Each number is 128 + 24 x the weight over the matrix's rms, rounded and kept within 0 to 255. Layers, rows and columns count from 0. Numbers have three digits each.

# up: layer 5 MLP up, 448x128, rms 0.0779, rows 384-418, columns 0-127
# down: layer 5 MLP down (transposed), 448x128, rms 0.0804, rows 384-418, columns 0-127
# gate: layer 5 MLP gate, 448x128, rms 0.0826, rows 385-419, columns 0-127
up384:124076112118132090151141126136149165132125090098136124112166082147111063118167121103127099129116135132138190133145154166130185118141137117118163121174157148117135110095169145092099106118120114099129115132113119185126104108111092167150122154159149112120129143112149125155114129100106152126156171131132113126055097114131131089146143159139122142101094138126077113180112134084088097105142
down384:111148147166067090128137116090133133160127126133133141114123122102126111134157187142139183148161144088126137115115147133065103159089115123098094096120177130093159112085104129085133122085155163120110161120109142140137119124154135104126147158101121097069183131093134125096145151110104118135136130167134111139170184103151149141137133122105145133110152155136148110179173117089152127127103
gate385:175155145185086151170147127113149141161136116143168120100140128133123120144145131091122173119167141141144165100131114145166098158149123118169146097137117132132075115138089142146133134126158147097148128125154152101121144145148137115145132148134098137102120114122140150137123136065081136111086152150132158139160134147138110131131109133123106111112131111108129086122151159101157156119099
up385:098125107135128112129143112165152139137102152165120136143168131106141131146125139133147147111168104107099108151136121126105142109116129143120120129137140126117129126171107134182131108133149120087159108126129116125116119132095128137135143074138131092106131123113122101076089181152117147107083078133099134122093172113132098160117138112114113105143128150128085134090126105149105083106150
down385:153100141088129152139146153127116115118164163148118153103146114111108129130108130100135167067132113128110107123146120104147143130107143121090115109160117143113112154139117131089141138107095116137109144103116150103126126117158167188128117144148151141184120121114140154134126118103099088149115107135093149128106125140099175149117121175089147134111085107064135126169103120103094123131101
gate386:119125144058112106118078157184133138078143088076069104133120119155115089122123151108077132150081141162150118138126097110123160171117105118124129145137158128127122134126178144137141143123141098116163143109112142110154098172150123118156132120136156095105164112104143156150157158116110096138137124147177122114092124104135117116148141118126135123168095080133135131142101100132107102085154
up386:156142088132091059149143118126206121133097132126150121130140141120133110185160141137109142115112146113156115090106125113126088140105110118108158145152114120122129093219086144103118159110151139069108148144145137133099146156178133099098170132114102131113125143118092130132137125110116113128162144137122121121123091157195124133098164095105110100159137137157130125121151095112146115170135
down386:066148130132113118157152147116114142162073125155134144148182176158160151152124069123138100113160123153165095103152096085125156127138146136113089116125140170159110148121141133137128151140124165104172110150175100120100112098172102084116144151152096138122102120138142185137191122141140132133126127088112123114123134135155107144150128114110146113094099168140114141192146093129145121133126
gate387:159109163166161124148137153069147119087157142185170168123109134093103130152120130136129130113126112160107095121173127130124127135138126117124132104088134133100148092143112131138107167076135109136129101171105150107109140133129117128133058152113120137121132093107105142140107167118127131119126167132110141122132140083122160152122159134114101114143118101142109100138114173139128159183138
up387:133140138104121134085097143105079164164096096074106157123104094104109122110118164104151131081134136077118113161139139160179087149131164138103147116141128129131136136109146135097178150082154148147110127142131101157155129092150125179107137091147106081096069132148168118121147136136132117114087074146145129153144146148164121132105106090085105134109140157079136093135169078127132132162129
down387:151130129121168105132120106084130118138121148119155142171160145097076104151152081103126126144163166106117137145157105108092133122103132138133127070139168129115149160114122137129114148138152160132149164113103078079082101120132126180086141122142150125111123159124131112152135128144156150100126124150140131105165098148097106165132100138137103157115109140122136102104100127149113108110120
gate388:128182127127165112147157144122174132093132095130138130125105145128164136135139138079091185101131091130159106122149178156100131119146111160126161138156091161118122129172104111112112159135147130133115159150135094138115151106145154135119137110123111122123154085159103128122168138090120122151090135123148109116144130154099145110108141128088121186143119129166138159137154131139108111164124
up388:111128122141114132125104158110125102128118186161145147138129095145151126130140140128142151131111122150132120078119119125149134123095133116123071160095150074101161107108102142120087101114145077138122116160128123135079108151137099136133107162153127107132100177131144107146120152143158162099126134143126116152124126067143116111136135143104168093066124103114119150129112132109133107123130
down388:119137146115110075116110140128149085112116162098125091151125114107157153083091165150149123140128103140121140099110138131115138110101165081141185129075105126136098138145129143115150152087169168128142120078162133148156144113109132143100150150146120148099129129085158181188135147132125143131113124118124125086152127114128110090086134115123098129069156124117096127161147094113112108130089
gate389:159096096112117064148133099117081106124086125091160144114091170162112175150157120155114159113140159184164146097117118104154134121136114190130110139148120149100158118184129149105119106128120120111134123075161143146152129137109095112079094115138140137113168116146090105114123107128136145146165118131132151102145157097143173173154118140090102129098175133164137178148161183088103203104134
up389:073131085148118104091095134143197163118094119124148100110191162149134119133145142119127098124129137126082143128115116095132134091133162163150107106142108154128162174118131113113117175180084132104138106146151139120091132092135144126132113120117105136150107120084116138090115109125081162145106114125121143131130139140136112153137118203141092106084137147136159131166127126132085107131176
down389:099167138124148106127146124151190150141124127115114134112158138097099141078151166119106174087157142169176108159113102150118095098122161170095113116117130106108132143154103123138098088129047108092118174081158135111112150194097102148150065141147167133137138116092177139119142149133144140096092110138094124136095137126142126127126096158171174107122141115123069140124150178138168117121103
gate390:175122075120072167086120144121142145146123109153183056153100166162137160157088162142121159127121190091136135143136134137113143071159104122123103150116100134135148165142123125157155145110163092141132146117157167130141120112114149116163119136141118153132138110066142138122118141140125111126133150106092129126129165128133174141093152088143123050133176071118165153164086132094120148135098
up390:102182115135161153121130126115153098067131101122185115146148152131121078177110127140114098162144090113147098090116122140128092119113130107139146143069115039094170115146080144167112101143122136132155170130131127160118099142149132057121118121104150149110111104147139165122166136161153088107115123157101073094125121123106133171138156143129130076121102117162141166167100136128144108100110
down390:109099123082094163119106118156120125110087122152112138059084152125165109170126180106143094103144107145123111087124094121100143134149124144151135081167121127174137132174143120174101075113116112087127113170128104170103117080149146140123159139111139150122188138176127127122115126117141160147152118122112160159120098135159111139131140075131099134110098113124116092128126138135164138114167
gate391:139120146137129110170144149118115110124112175127106122126139097168138094116163106160133170168123088131128079109144118152074134168179100159172106157088107158107131136130153152147139133115132173104103154148118144148159121151157104162072148147118118104134094163132129183131113158113108152157155165079102103114136133148056181113147127167080151121128135134090148163110138116151104110123131
up391:108143153156150102155143136132122120152148144192127119058138132120120106137091087131116090153065078124137157150137092090103109142129139167088155071140154092163168153161143113111152174130138127125111155116094098168106128172095117130116128122107113149188130138142116083119109124093143132085103125073108136149111158125102158131157150139123100155158149118147114119095115103167103120122150
down391:170116130110109118111097122162133101152131152085103132138138131142102113123120130132164097186095102132113128152125101164136157160098096136149089101146127109125113125133153115120093134109121141109126164112090116169183118118071153147141133108115140122155144119129105102067151181150120144125083161147133172139107167193142163137135112173118136144143146094105133121154155093149131133122092
gate392:124066091105135136191177146144107129116158102171091160132093113142110099116164100138101085105080125148128169139154128130128129130133143121157136165128092092084137138114171135154112113132111146146105164135112094165135124125097074105144142127172127143127104085118136109144134148149132105094150137121132145091110113132085100152126117139149130079134159149143106144122122166095143101100162
up392:122142115089089073101107128111100123139152098154109145128108095086126096115117117089091106125120175088131118163121144110130164125162124125152112143125189154109141181124128168144155129106125105126114129162086133163134117165137142159108116123090158126150118117151103123149066149128105116131127109120099145139122133154144132120128148161124117193121161141102106133104169097051144135077095
down392:098100145143152179165139173148088117117146163127110137168155108138097099099151136105170156152140103117170116106137153175152156121097133153137141105119092142147093104133099152148137138114095129147178150119151136113157135093113117109099136152119141151126154122130111098087159113151153143149127071150109123112137123133151110124135141146129141137097108156144092122179145132156127118156175
gate393:128178143198132106165165109090154115157150105137108105127130129141123146140111125098125111115094121140114101165143091116106098115127137134112105097145171143134180127155124118104111156129141139146114107155135125157141112111152122130129160077134160123097132124157100144113166100145092067119134120123095138109116099130120102102126128109099081124154132127125143110164154108161103099090143
up393:112146167113121123125138120151135115091155112150136128104128125092140109153126145122104117112109110121148151103119122139145101161142152106128121157137103131126116119137112156128119138115144128082116137103116117123132120128133144107134099132123110113151152116104157123065134118122138107124153153127096092162120144120152136083133107112174148118126151207140123158149179103173141141143096
down393:165147100115129125147093163127134125146140148165116107112110146090108127110100122154118137133159109112127137099133146090133131140129105118122131088141113119086116121146201158088123118099125153119116127122138136130128140095123118145138108102142129136128075124127138090112132148130156144105114144121161111154112195129108158141115132118124123151157169160146162108157090126138085172134136
gate394:135152139123149107093155157132127147108138140155143125170147136159160144206163137172101105096145130111141112121106114135135146096130140126059143162126137153134115162123115120173162098092206145148105115105143140157134141118181097106152120163131090109147099118114162120091127145121148126122126182164151058139126113123123090119105155121137104082122124121153153166165112169118096023125099
up394:121139101113107136137176149122110136117097136111130157114145118159126149145157106131083144150164094101137080105109166116191129126113080091126122105113122141074128135143117148109110115105144134141144076144102102097152132183168098071072141154133113125091134119129143194086112074111137120111156146129118135146089133129165132104135142168111114140162156135110173110154095070139105120128140
down394:138087147144154108168160166128142139110129117140102118124117142119104115120143138123084130133156167111102156151141161143108128124111139095162106139122130074179093083153118102120076162103097115112096058117145158147156133159100155154154139178172116123107151155103143138150132116155134099088100146097096134157125104100077129109124148116139124111119079108108157126139141150132135146113143
gate395:147166151139117090161124157140153112108169115129126117124146123139125131142107151108106115155110125155168097123094168125090131164133144153122147114128090152155104112141168125121095091157109126113110129109104159097139119161126195163122116160119145155155129137104114129133100103139131136108122101144099113086111124094095111159124135163126102167175188146142102124158123138096091168113186
up395:142141154165132134116142076133099097136145149157100158111120097130150090125095128128096129119135138177165135089118109098104144144102133108126131120102099168086136160120101157127130142138123162105121135115150149126136091173115139152101127123141078155139133157122137120072111124127142096097118175139151112109091096150107115098128103124148098111101134118121134133151095160083126098105109
down395:148146117123150141134125116146149151141127101128127091136094122112135123134101110145138127124162153145135123176125145130104132120142137122129112128145152120154146130120158106110137088118145142139127117101114105150122142158149117117127112127134094159081137104109103109134154071109158046094162144121164137115122123137111122156121139134141099115166152070132115150125105094125129132184123
gate396:159171117157099107167154100085105115101108144090115079163075182129111138128117126118162129119109119163167150099163142117145125137148157171141142118136091107172113111122142142119129148141154139139117122126123126161139184105130118132147123151127088189150135119118116127164086102140115126101142126164129088124135187133114115159089125120121106101138139117127159183166090142161148156119146
up396:117104130102093085159171151114108154111151149135163103110086123120138127143160109126142115104107108126178155093138117138151078147108121142153157116090098105129137130123134166103128128144149140119124152116131112108165115103149132123181085082103147156141127117133057148126139124108109070141137145181137082106124147117139146108127110128090151109110120133131115136128123126113177185152107
down396:102133112122105097095135152148167129101132158158137173088188110137147156152126128141119111118170149111141121124155104109095100107159125139144110138143150096143136122149178069144117099124127118121127158077100114143123138123126139147140143136080145095157127095122110111110134121091103067159126157116163186149158125108137105104130160126135145137125113131157140098104150074128099137140157
gate397:108094159104111148120160148105150127121141167116133129125125167111106115116085103105166087129147139112127115095151082121144129135161093126065127098087101136146115126153144110127157132130142120126123122083149153164114178126086107113097126150136148137128123108123094106141117137158135103205119120110163152121154102130118184152125181145126151156147121118103158137136081169081130157132121
up397:145172151076139064114128138089121121101127147154137121128150127154095123114144086131095161124135106127082107103103112158106109129125117174142098120148109089072119129095118119145126101122150076144184179132113134113152096125151167142107121155121183098142119103149125139130114115114105106124088124171138135089128132139157085141112125105110097096126105086139110155133159114157107144133108
down397:071109105155122153095113134161113101137132144160158131096119102123120160110110110141130148158082091128113124169096153167128140152126169151117153125085098141120129112175130122141142141121088114107163090108130160128160114119134111135147101099122150137140137166145145099131113126131139125151121119107152151122089126105099125137149143164171157190100124124177115123153090126169150123149187
gate398:131141140134126127100152121092164149109088168124139133139129152125083136079082117111100105133138091139100166115107133097126127110131130129130113131092111131115081155156176122156109141124135088110123133185125127112112152183161129136149121149147162136114131132123138157136109146110124064135178151139117109084151116122120109096163136170142141100120103121121102132141077150099130131096170
up398:092136181064159136117096140138078119121153096117074184148158137129102143142147117168164153129174128139075119105112128134121108113159169117100102135146122132133118153130067140150124100126148142164160125128080143156186134123185158148106110095141161087130171143092152121128138151172099163095110138135150143098111117126131118130134125101159113148138152137131122135167155122161182120124108
down398:187100111133091105122100132079163168131134161114144139110116156133153110110149141119113106135134124123123139115153125093115125159129150142190157099145118105111177130119129147139117111111139147102130151096137103116085125129117093116115160164132088146136084127149130161175138097080149143135133124132124103147151132141159118126097126116089131087136112129120096125122123138121126095115137
gate399:098147161110092183126122136146078137091124131141201115122146103122125093148140151130106131123119104114096122107126111106166141135149128165149119117130110121109122113108107101152140121120133089101147136128123124115117132116090111147108174164143124142127115135098141160164139139140163091128112115128101135086120100101156118142103089112107119134098121092103109135144145144093099138116117
up399:117113108116076117163128142132115136105190135119088141103162128093144148108152157158138129137113124124119102151168181135139121126070142153140154088155088127126100149168106148153122074108133124119120136110110111170112146089153109093156114137068136106135128104155139124091134141143114147127133119143112130130140108181136095131109134154145125144115160159125104136122105118140134137089142
down399:101106120117161118146153142154128172150154151097158122121114114125120082144133120152119155128140137160144132149129145097120146094102128154114148137109141142163117102123116119128121170172138074135120058113100136095126117165137125092138114136140114135113111120128139134135151097141155166127118123102133121108108116118105135134186146171148107082137183164145142128123099130145136131136123
gate400:135114178153136142104108154166112169072123141120120151112100114189101131133163120110111181137123131123161134155153109123141128107137142135146133110144118146139173130134103099133120151144162107133114139151097152142124107168125099104143183130106114153128129172118119125101130153123126112123140151104118116159120154149162115134142140108112120155136156163145128121104156079097134117136104
up400:121097119138137180148115124109108153161136144152157111121142128108147134109128131128137124128132112131135114140141124122117133107114096141127091120091104166160146141115145150160162120154122152151121130134115124116138134109112140109107132115103137159135122140094147149141145073097087132120109114110106135155121129169118135123136125163098140163153152113114143128135136115127123103083116
down400:146117092111109179129159128114119113109135119119137071119148135144119129145084122098170167107130156120126142112122091116129110113151134159124162101121102135137126113121159133099126150102111130131117164111160100141123095144100109146107133067166120125162151112142117119129144162117120116128139073120197168099117157159119140148119147125139140132119096122131164147120146165096163151135140
gate401:100129119133088157107143150146158166112128138124148076104131188155114141130115107132152110143150125154112132144107125128119122144126138101129149107149123132120114117104125105155142145150124139130136088148146112106100142175108117139117130121116110116141146116120071124109131109114138137126130127140140115088131150164155145117114136168126094125149104132155121163131114117082102139133136
up401:080187120158160094120142124122139120116130147151094096152106146163138129108126149102110132154145119136129136155115148130107181108119111112115139136113136149112137131144129107139097162180132153113100088098092140130156120091121146129124071145147102127150127121092122152125133154154147137124122129128137136154132132122119138100117099130166103184107131119119160154106107157155108139166122
down401:089096125170114177147134132116118113125114106156078117150137073082101134106104083094142100115091121104105123137186110104180116133122130123129125153091103141135105148160119139147101111118125100162102143113162159125136118098165112104149130129139162161128103127179092130113115128103113164144125142069133139098106135117103143144134126124115152108107137140158105106095169156116144127145132
gate402:118145150125120141142126147148076105150113080094149146113142146121140099132093136130095132106124122143181095121131109126106104133143118132147123097083152159115134108111135107082163172138131131155106104153118148099138120131110105102089125138131171129173106135104082106189178118134135113121141116153144093124093111141113160187157152136091136141165091107104165140103143172095127213116080
up402:160132097107118141152160117168148077142101122113065119123135098146147126128132158118138128123139125144098132131102146144171106118131172080096155178098106128153118114112116167161120142170141123136105112126130077131105142151099094171154103109124086131169112135138100089123110082148116179106060137101167074149093166131129152112120122126146150090133140115116113164134172108155140149141149
down402:133102115149174104136116169124122145134134111146144133133120135121170129114158118097114130119144183160142131163110109137142101126090092120123110130117182139137162154119079117145116121146125144109126151135110135092139147179166141154090139200082107110090094144158148140130105134118113112140129123147123145098160134124162087112151126151119091139151127166147138140127160126104122096109160
gate403:127145091118149145136143150134101146102104138096103111130106123163109087156110059103178156140111095086166152120129110129139133116111145169111123112097119129088128182115149125137167097120131080105129138132079086121146098131118131087110148080152127130141134114202103112128149140107129158145104093144137162129110153115093129087135148084123145102066107129177127165168113110117129144105136
up403:097109150172128108106154113125127103104117118104135157141140130170097113109139152124127150146124154217111152146140130158112122127116143081125138137136142135095145131188132094084108106117118079176098142116119124131114110144120144156079118116107143105169157120125094097136162170150176100100133154122179121175142131109140126130125160128132134159095149093147114138147133112121129157092125
down403:163158114174096163115168153086103128087151143132160126090125122175176122128074130173172154104131101126120120119117112134122109130148107118107117156112094119097086124121103135091151106105114150157169156140150126140097158141118122150126102145109079119167131150131121130169141184159099156133106191098124163110153075142096118137137136141134117120139115118145148155174083138115109144121124
gate404:134139121140084121156122100118096139122112143110120180156100119077132128158126107167191169153129152131143115038129133165151144131169144078165141158156099115157112119142119097153128121135174123070110101139115111134137088147137102099121151110146117135142182119149158092124104146143120133154144115130115156150126141133154154106116115123149148188120168145108141118143130115116144141170117
up404:176112126153126096146125151134133094137145149147155159159149117120120128130174096141167111112141140122112132130091149156134112132133143159136126117140122135138138118136126139102145118137130138101158164127139129113107100111162137119132133156122159144157149098155135170139142132133136113139116134149119119093123119094127114120112132140146135121108162140122080122148173141159126109106148
down404:157112146119160152060148134151160140126148076102133155116143115166129160110122166143119105131125136126062078152086124120138145171108097135110146090130089131116115111159156153109158136128129092164114110110158170118188147105150130171140115129108114108159134143110072153142177147086106123123146123123108130126134083139101132128135131148146111124140099121109125160141152138117142146130119
gate405:100113119154151124156136133181136102154110069133063105140097126136130118131117121139103163112121142122166155129130165137130184111113137123081129165131114120130145153131185167110163130091117147169153138122137133171140136107122102110143105089120109131150107091151105127127109127145122111146132081151137147145139106110115103119126108119131144139161187151125142114186113178135135122087143
up405:179131079114110095144120135073143146132138184107138154138169115127155105126090140143162143156131163144109164091113122132114114098112154104142151110179122093123145122100073114190120096137143134099106080112091121151123125145114111113124138152129118150135140127121189132082078115124157121124104158117133118137090149118152122126136099127182107124108065129157060112104138117123136124131106
down405:133139076127108123108135131151150130151118141125159154136118148115125091132113115102125111146119097162171116105083125146139116142130180125105150097126106133104151154138095163138187122122102146161092118141154148157170160106040125121160082131174143129164157116124157108138110148119119132076139099095151097116119154175153098142122131159112136130080173115152151106127086148128149094094113
gate406:155119134142110122193148120119143142103133091146120146140136169125148108140139158184093189095132157096106125121117170136128115136126111114107101183135137180119132134158137115168173145104119171167153156138170150118126140073149113112097150129088098121118153136081125150132120079119125085168143092111119157170134119106124155175067118102115145126123148161097124146132135165135121103110137
up406:117120167128171159101148125092108143097133103130110094113080145170107140132144146134119125137129176089117075129150157143114098117158147123181150141133091119096117139134142141131131111125160175123140155086132128140132126117114124139102148122112104127140131125110180141128150100105116082147120101124098090135175080118103131133124108151105110138077097164100115157112145154160132140145077
down406:117204106108105107128140165124142136108159126151125106117127128145076151112095143129160069130121090149095119124106156124133147119148101102175127125132101140165139135130136121126129127147150111160105125143190139117100125131170112114131155125136123195152080117111110125087101152124136160093157118131091093151100083148137162140147176108112161150098099124117074134151134117096154154160126
gate407:133096134102138149105132099122139106184117059198126125151140151092083169145098122130132164122115144133138100181119140104099135122111118155114124091124124100132130141118149163155143087149161129139093152083133062114154103130130107122140136084161128158081139106128125118148119094097150143146068142130119081159154120104078130123122134132140112130130126124130139140158120120112131105128126
up407:135109123160139131107129138131128164117131084135095132132129146147158113125143158101118150118158144147113122114064122132118145145133108105069161104179123107129102097131145118154120093107088165098136154122144113133143163142142142171116109127135154130148135170119125127110084138133150083122153128115143143160103137113065137153140097068131156103095124155077106115154086122134129156103137
down407:122139132153165088140108147120168127130158109135123112135111118160146107120154105144139116160115112145125137081048115164161136149116104133102097089103110135150101150165137154130158142145128103181048145142119180152119134120122154133138098146143113139161159148115097102145145124123102166134158129139115140137141148120138133149170136101166135118119153124131128160143124079115113149135086
gate408:124159148136140118137138158119130118163149126165129094120163132137082107129109063125146134132126135146138122134144125125119097141172118175135164166155091068110148137169109160124150139137138076115151124103121119128108127177151105099138089152138157188145126157147089118094142146109126137153106099163104085095132154148109130129132129164115136115125092147191111109127090122147152122102114
up408:136113122124096114122105151115120129143114155116119132115152100133110103149189100094116163130122163128085121158134169098101140096188137132116122118127130147134135124155159129108110081142167133101132139098138100116090127136142130128147116129141097158098152112162135173139095196157148115078156143097121150110107104197135164112127095090141108135147119152144115136124118140120171143132143
down408:158143151135113137151120123076107184118138159114134122140115137123119120119126124115156163137145167076110101149177154150101133134155087124136145123145098135125081112085164158148176086141115109126183142104110111102115108111145151129123143149099126126125153089136118175133112132161138139143147124151170094160124154145149140110099145127122143126117088115114148122169144120135083145132122
gate409:143134133119122121188134148150127113121163136116143171073154083099107122140103133116172142172089092125126134100139157116111131131162143148162197130100097148142143120114115133131126125132119130154113105121142082121122164138144131086114150097150087131142117140139113173106131148136112119139131145131127152108133144091152102148109105147132163093121110143179131128163147110100132172084135
up409:144139091079076104154193108137125108102127122108087128126159122133151124076118110139194167139118154122126147182180112125118111125092106103132145127099125122096058112134150147087178115149146141132106098156114114177189164147169086100115124130137081128135143147127145165126172134119156088175107135079124153130143145107139140101094157129170153164107127154145129101124101139120164167145074
down409:124133111148112117151139133118143161152141141120149158089129116170089112119110132126149141117175110078128176144113162151094167121117147142152087142147111097087087133129172088158119087151138088138101143128113119183157115164108142150133112106094132115126184117113124146119118122125137093136103119075165083157099122118141103129115154129148144085079126123146150152141125141111159161121118
gate410:122097101099185128110110135140119162094150166141120116182136130119147158102133113149093169171109119133185104126158138115141119136113099088117110151138102112092169105122137095133136120153146130092156137166145129145120135161130116140146161153122090143154149122085050095132141109104172174091119121154143162144106146084080146146121128122148147074100129095134169111156135128145164168109167
up410:115111081122137147120163142106120173185119137119138140166159134163067115149179118093095112167116189111112132147097094105157122093092130082120117172128125151135131157139131135124139158153093160159147137170112127113091134099152069095117134114136133138121064091144112150109133122111147084156099152161133128117144092147141128163137155161136081151111110117096136111094123114135092095108093
down410:153114092096133151152119137115172164133143068106173148123154146138097123171151155139100120147154153069123147129143111132162129141111105095179123138089128098071163142135096144122089140082099149131123127125181113141145158129153105111138146146072142132132151170136109174175135099134129107134153126068113103137105102097140123093121122153106089123094129092100119168079146155128125108143132
gate411:134087136156111150127117147131140121130150124143131190093151153148114153140129150114135147100109128127110143121144146137146135163138129136129116111143117107140118126110137146123102150117131158175131091156102168121126138146144108086081082066149127152149121117189169162139091143132098122091119096113153134172139066121165135134161115122123118117109115144128142127134105110121144183100124
up411:093124148118127159141114134131107132129177115099177170096181129199104132104090097102139114142124105169129155166151101165109176115118098121162127132109158100116119161142101153167134096132163128146146137103104140147107086122123138127158103135132091119184132118114083166120133208121139107128120147148136102143119131126089123108127127114172125127141111141163130114138124159124133113129117
down411:125116134157134153114104135127151167100116119108142152130136141149123151139097087139119166102087142156109108130132118147130165153149118147119132139115111124121103161150127110088139097161110155170133134155076149121154116152175138135113131128107121134099126107133133206156091118091157129135130119123082102099121113104136125119141118050149086085139118142074122133122114105147110142144157
gate412:133100133162109155163110107146141140103129120106120126113084082125145142126136133160102111137132143141180164127151126128116122154134093120117087143155168127140140154138114096115143176119116174149103136121142134118118124133110110141123164118077103139144181143109103103144141149120133107133159172175151153165102148146114114110158111084156164128121159165157147134123164173130140112144130
up412:096144127129159083142142148114111134120124094110118156134151091120122116122110142135137109132143069094093136149122116174109160107146131128105121146112136143188109117073141123137169143072123120114161121146096118113098121094133091119117145124114076143172117149139113174117113206143171141124117104125137159173116131183121131093127138146135151185124102155138140147141094142146132117162105
down412:147054137103098168142120107154174144165121100150106110167102135132162136153135126154123155144159124108146099148106087146134126112084115130124118122133125093122120167172098087158117135121115115066168107129080120108125062122104126148110116114151126167130133081107126152135172114109130114107132119157136129128155147139104140123128136121105132106090126125128124118191116126136102105159142
gate413:154096112107132137175147114108101123110141147136100138129091117124092147083144122116132157117133106124147114123162116122158099149187096116144100109131122106150166106128098150122094149103138104075130116135143121124078130134151097121133142109147158116123096131144151110067150127117080150157140143134096125124141107110155151128135093086090147116075144118143093101107120114115123130121103
up413:139099114122167131151152104076126145126122124124137130150130118078154103110112120112149150117151123128128123138150146124107106140133101093112139140073103120110089129127139179128131139156154159115094132140165186149128083152110132138092147139119135175123136123135122151158132194139126102095110128173109120147119122118156117121113103121124137149095106130138110103123125096168091166089125
down413:115150181127131113108112146134147166129113142144120114172078115186129131146135120139145132143136107132126098118150101147145149129118085135161151117144134128146143094159145098165128094124082151103127130117133132114136117129166125149138149120145132131109135160113079145185138145121143124132140118113121107140131162160088135149145102154159087140129134143145136164114148139152152124142169
gate414:076148100160154120118128106129129144153184119162093107107161132117099105114126084143114163103114088124101149122070126149141114153137158101142130117140131134161116129155167155156136152098134164111178141106124104117150126118149132122128128118134162155135169122135130116074164127132091140129153132161104132155136124135157098099110164130122129132107139134122111197163122141139141131179146
up414:151121116102161146103152117120136158115143128099127055121176171108099115112131112117156148094102119131109100114088107125096071130090116136128120133120089134164095125120113162152125130124122158116104116137152137082100150145154158147122146182156141111117115109116139118121136141092117165135147096121125109137115132092124133119108137092143084113072134112109106105130101159092118144145144
down414:160155156079103169145166128185136085163086104122077096124093129162151157125099164080138088137201118162129137137133116182083110114107143094135134117133108112118186161138146137093101105110107164095155145122171129125108119128134135129090128113116113092125106123152136122131096106148117105108113150125144130129131117127136108138124106099111115091123124113089123123112162138129141101139127
gate415:129093153120152160075148154174139151139149141152166096110136150168128141122170109105083134144121148121082123072167082111122144137146106120101128120121163132133145140126121124115103154109122112143138111171109090122103116116148142109151154105150088059079147146160107120102149138147109155142116147131127170107103200147161157137148146123125129162126145156152155120145150130131174110144101
up415:133149089141123128145110144135146165093120150127104077103109127186117137108139154150165162111126145141166123085109140151120129148121139106105143123106149139133154101137121098124129140090175116163101114131130129134094108156135114138126136146123185124125141157110093128138148120120080158162097119107118126142157169121136130175176088118148168121129178154127121095140140137070135119108151
down415:151126151137132160105162126103146131123115122124168116136172127078122176197134109126119135148151120131136139131089125122121117136144124140124115116133132108121099147123108155140156118134112133137182120152142137120151113097125159090176139098108112106157112110158125147087107153122142137129135132173111107114120126134128096106079130109087154137135137128137122134137129176145120086125088
gate416:107132111131123181158173146164130101124139132162118158091137191186151107140134159098125129117135156149079155116118144114152118129097083120151128118155162134115119103123139075148148138134106177123129142139112155125136124149146121100087122143110104138153156159118108114113118123151150149097092114143133126099105132145094118126120104154138100136111171102139130142158110144132180111141094
up416:187124142084102093115114131132141161136112150124151143122113117131112115094120119139111178131156076167109135144139143167079132143149143114123132139161093138125121134147131129128125164105101084150149115132141114085104127140124096149111150124158081142109142086118114108127170144137101134145111118130105121131153104120085162148092110140160123119125138096111157163119136139145096152133141
down416:108113138097152134094123128100145128155108156162160124131113110100165159132127122147121159125119117102124119146147129123100110121145120143181060142164133089133168141162139109091121120111182131113136117094109114160149135143119077108108172118152095119121144139137100155129134137086126163114137143126137116153117100121105100136115149111122107085190131142120121165117138110155139134144085
gate417:107125099114139103175132142115104145149137151122129109146118115135129156159095153117139150123127143139110134113140145120134132138138124178111175139103123093130143096148157092177150139149129139154139083099132127151129131140201136117119133118110193139107154118127125124141098135126121085138136158151104134130116103132131138115137142144132143145150146158089128114176128128125101114116114
up417:121119158116123121145083105152110174123117107098096153143119096133116086147131105115127088135153117131133148141135118131133130138101171144143149137146086123116123136159145125108133111109126079116076146117132144142150113124133110168130096101088173126102152097057135117105160164140140093146126143138127141147122144106105158096139137111141113120137136108141148119142134133131127142153138
down417:109142141130127105133166083086118121135131187140115113142121110109121116143120137123135134119098103109093129128132117138094155103092129141122141106101076092169116138165132104152119133158133078129126109177141114136098120090115093103100099139095146128110089092120165129134102179157122125062122121114123138135117160182131143105130115134154146107142100134108117136136100112078095111112099
gate418:138144157149171128107149141134128129136133161112179102148157133138125057129116140098119134154145096139113134178138139103096136139135116181117113108105149136141168132130149073098131161124138132119133122122128113165152137102106133123097103133113140145143122128139108118111070134131123113103148176159111117115063111147118181112179116144154162113148141115133139108082130133150074109116120
up418:128133082146111190163092129108115134117115097106143083136197178133116110126099156181129123124123147143141123119153118133106124145134119167128065131119150098154165150108156134114151106103130137153137155102148139115097127126095127138168127133105143146128093158153142152123129132097121154093164115150080170105130125103134142121138101110137173120089119141115109128130144094111109116113127
down418:086125155124136161120146173166108145111142153133151114133123126137116180114166141141132141154114137117131137132138133180138160147157119116120157093112137085096141107094087131119108121083127189139085131076091108080123151153176108139121181139152132104131099161174102118171132114110130138144157113140148127126133160094147129093095143182092107169104100119112120126122173104112111107133163
gate419:099098123178126134121144089087145117156148100151125158137153122114126161124137172164104136138115166157115106110116112150099135115152158099125167154113138152131128154104116164156147156162165153129112154147114147154141128122150151115075103105133153137128148105088107153136079114112148147105130125138123065151117120099139111160143115131103092106162186161130083135084135098163147096129124